Part of a small language model's weights: no position embeddings, capped logits.
Each number is 128 + 24 x the weight over its row's rms, rounded and kept within 0 to 255. Layers, rows and columns count from 0. Numbers have three digits each. The size before them is the row's rms in percent of the matrix's.

# layer 2 MLP up, 2304x576, rms 0.0287, rows 404-423, columns 72-143
100:137114096107121120114095197118059113155137124117101102108112134140169116145109140117128148167150085155116117093090156118136109140094134103159136159117129123103114115096148158109106101161143159133154102152133111095086
094:179128123131116144128128138135141121135189107140140097139118162121116106114129181119122117132174081173107157140119118121126131153146121140161134120146159109134167148137059139175129169098129146135092105117111140062116
104:160133129170130092108125134124138085129177181126120135108108084116109099141086093119151132112117173142158116128135113154129124111083111122154139127211164093154165121155113115124146130114134125141151190129114134088164
095:114109126120116089097127124121110139094130136139139117157151086126098124128134127152197131151128112085111097123112153095125197097186125130137095153164140096152138142110132090153145103090174145106097122120103085148119
102:167151129139139118147104118152124125092138087127167137172171093129150114136157163127111140147146122126124108125091173126088140135132132158132147134148095092150160145110111171082154107178143140151131113145141149131111
106:181132113081122178128155139131119136127124107147116165195091070135136108114089186140160120165159139129132124065105125118070123132144117112170098111112098122108160101148075068119176127147168141118143158147147132092125
092:138098133143132141123139130149125081112164146116138139167111093136075183131105150142131136139100122137121154111103138123113121144171124092140101080100082152120175141152123120145137114140143127111116133123119167118112
102:116101121138152114136120148150158118137119133163098129162166129117122119108159167105166123129109129118150076109122167126099138132140126076133118127151130129113113102135131128124156111167150108124133137144137142123111
098:107112124157159159151093199116111120144123090149142120138183083125144127135149117141144177180118124139128133169141115141121175143146154101124158077121142114112101127107126145134122110145096138091126149087124156166103
092:128109167138110125142195131130113115088141141140052103136122105153156136161098121110117138123143139166098138117133126127085091147109116112195123137134142113143150176114125153129164123118118139133124129152127166147119
097:177152130155109139124124112118133116117129123126159095121142103115124130098157132119096178145090146134099089154105141118097116122119102175101173084157131115149112114155138112109136147145144138158202190122154087149173
098:153137157092056105139125126118135102115143163141082136128143122143121131143152106154164190130136117112079109134108128092177123091161098117152127165150100100150124149169090144121167177121149174126133118124076120148126
096:158135146164134129132102162154140106147102076141095136155090115166114127141110127104137160107116141146101158122135104112101174097166116145124127133112152142152114155134122122159152087139195132108141117129116062118157
094:159143104127123132117149112114113129171136121112160146179128103117139139144154128119135132121115116154156112139141165137096113139125130130114112181123094089108167129134088151081109127098105073127139143144113116087126
094:138184098122088109102122113135096102143132184137125175141162112129071143138169144116189096126160170154143096131098080145098150128119127152137094134133123150170161128166156131147110122154136118132162176153134139095119
099:115185117159100152138091114157137138116114098146126151167129108133128124135129122111140111089137111150141121106099158102084148121164136110155133139106155163119104146117118154168170143218144154139147096132142114134107
101:127125133127150098137093143132134151183162120098103150124151093173122156122125150142122164136129080151112122142126117128136083108088095147139153142127119117108161115109122140122152122109136152102131156098111127096108
101:138131104114105126166113096160149119153105144099102166122120112096117106098116118134130140129128115141138115110140162132130194126119143148124149135168125108140154131145128097120102151154127141121160130143087084152091
109:173144165153109107100143142122133144129116134134158131080111110149142150212164099147189119179177119146155133148086151148092154132116124110118082154152095160176155143160159130134135076096132134131172188127141139147120
098:144132140105139096146136109128101107156152124129148132139135096177151117107132159138072160130124152120115117067114158121137125129144086163103155087105143142152132146082083124136119145138130141119136129107162140125112
# layer 2 MLP down (transposed), 2304x576, rms 0.0152, rows 404-422, columns 72-143
091:121139166152116139130115101128126172096132152140151094143160163143112096164131120111121155136134117150129164130111071098204141097137150152128095122135114176144157138105130182154155079126126111128117172143117098157104
097:075139125135134119101157057132138167186087116120105148139107125140107104159090103109139140110118131128114091103081124126207169134165120135154092151104123123107126135158153118131132138144156128081147162125122098217106
108:110091154136128107139084117137114133091089122092175115169109080121151147114129129126161107161134134093129112129094073148098110141115154108113131142156132083155151109117110089135127142124158104163144147149153111146136
090:123150106148169140134139144145146139141127157087113129130132161133105081163134113152115120126145126121133116147095147172153110094090120105140128191141134133118145081093115119138112155112094110093084147140136142149176
101:120149134111138150140090129112172108117129140122111123126141104130126115099147123119160167124113131100117116154137132145101110137146143083137122133105119123117124175149156116075103119155110180127155132111102169150120
108:117182150156170113137105142150133114174128117122105160149127124092139089147100104126115101145085140140092129124144158133112125168175114140119127148163113154137127123150113117154119110133102157120131171147133128155128
092:092136122093138106107139091136135124099141118173125137147159082160169114150089115150112158135148178129185150134122134160120180114126145145119135132136159126115140129104124133126147151110130158112148096132122134188095
111:112118131113098115132153126120116141109096125132092156174168118135119133137107151116157145177128152139140129179145115118144132133148118147132177139134167077057146122132124140112070171147109116113123119098121141101087
104:106164095145098120119104090121094182127107140081127161111116155103099110167119154124138109175103108115114163125094141183105147100117147087166082116086091116119104157116086096130103119147193137155123127129120120131168
085:119106122133137098102153131181165121131147097101126168147160120111106125096116112163149150054137152175153098107056131125125160120104114136102138156123153148119109111110110146073159152137136123150112161095114122119109
096:115135159132171137115080131098159129123102159164132119130131095122128111145119131095103150161061121067148109143118071134102158129177065092126138139133088121142138110114137156146135076069143130139125159152135143107102
101:140150158151130145128141128127105163099130150160154146170126172148129155143104114114103119118113095151148157119153104120141132141106133114139101090128116141097155127141142127119163097112130110108124129163117159113126
095:166124145118101142151067103126109142140150119096092135159119158114150118179047139135112123166162142132106114119156145124121119146118147092136118157135162131125146127129104148112126143137135114111125114124129141123159
092:140131156119139154116149119177092112127134120188140146095150164115152138106128100170062121132108134127109084122172122156122097152107128177106164129144146149127094186127097143141178136128109114136167120123142138118132
090:103102127125137111140135086125125152077092138129134126113127159130154114118164128124122131106167090102099159148082121152150158126097137113141113120132120098126139094113131130103181203114098072104151142106170123149136
103:120111072105133117130123085107132115142166141107122121129137142142178149143085114111132096120132143097167136101141118124140098117146111105083129126184106107151158112134134139145133136108154123133128180093198155081134
102:104175145132134132158104146142120121115148127118108162132108123161110120107114145120136153117155174123126136149103154171121141156134141143115143118098115153123178140137145143122097106136109126125154095150142185096122
097:109101137149153125109162209115112155122104113100122136095135102108137149140145146143150108122104152109147190118130102144066149123125143103142129122128106146159131178113124128137112075172132125151098165146107179102123
115:117153128111115147107093100130108120167114145124117136110165095104166145123087111140128133175151123111103141173092145180125121126101133149137058202133137155155152132146106130143102083120118149119128132109142151122107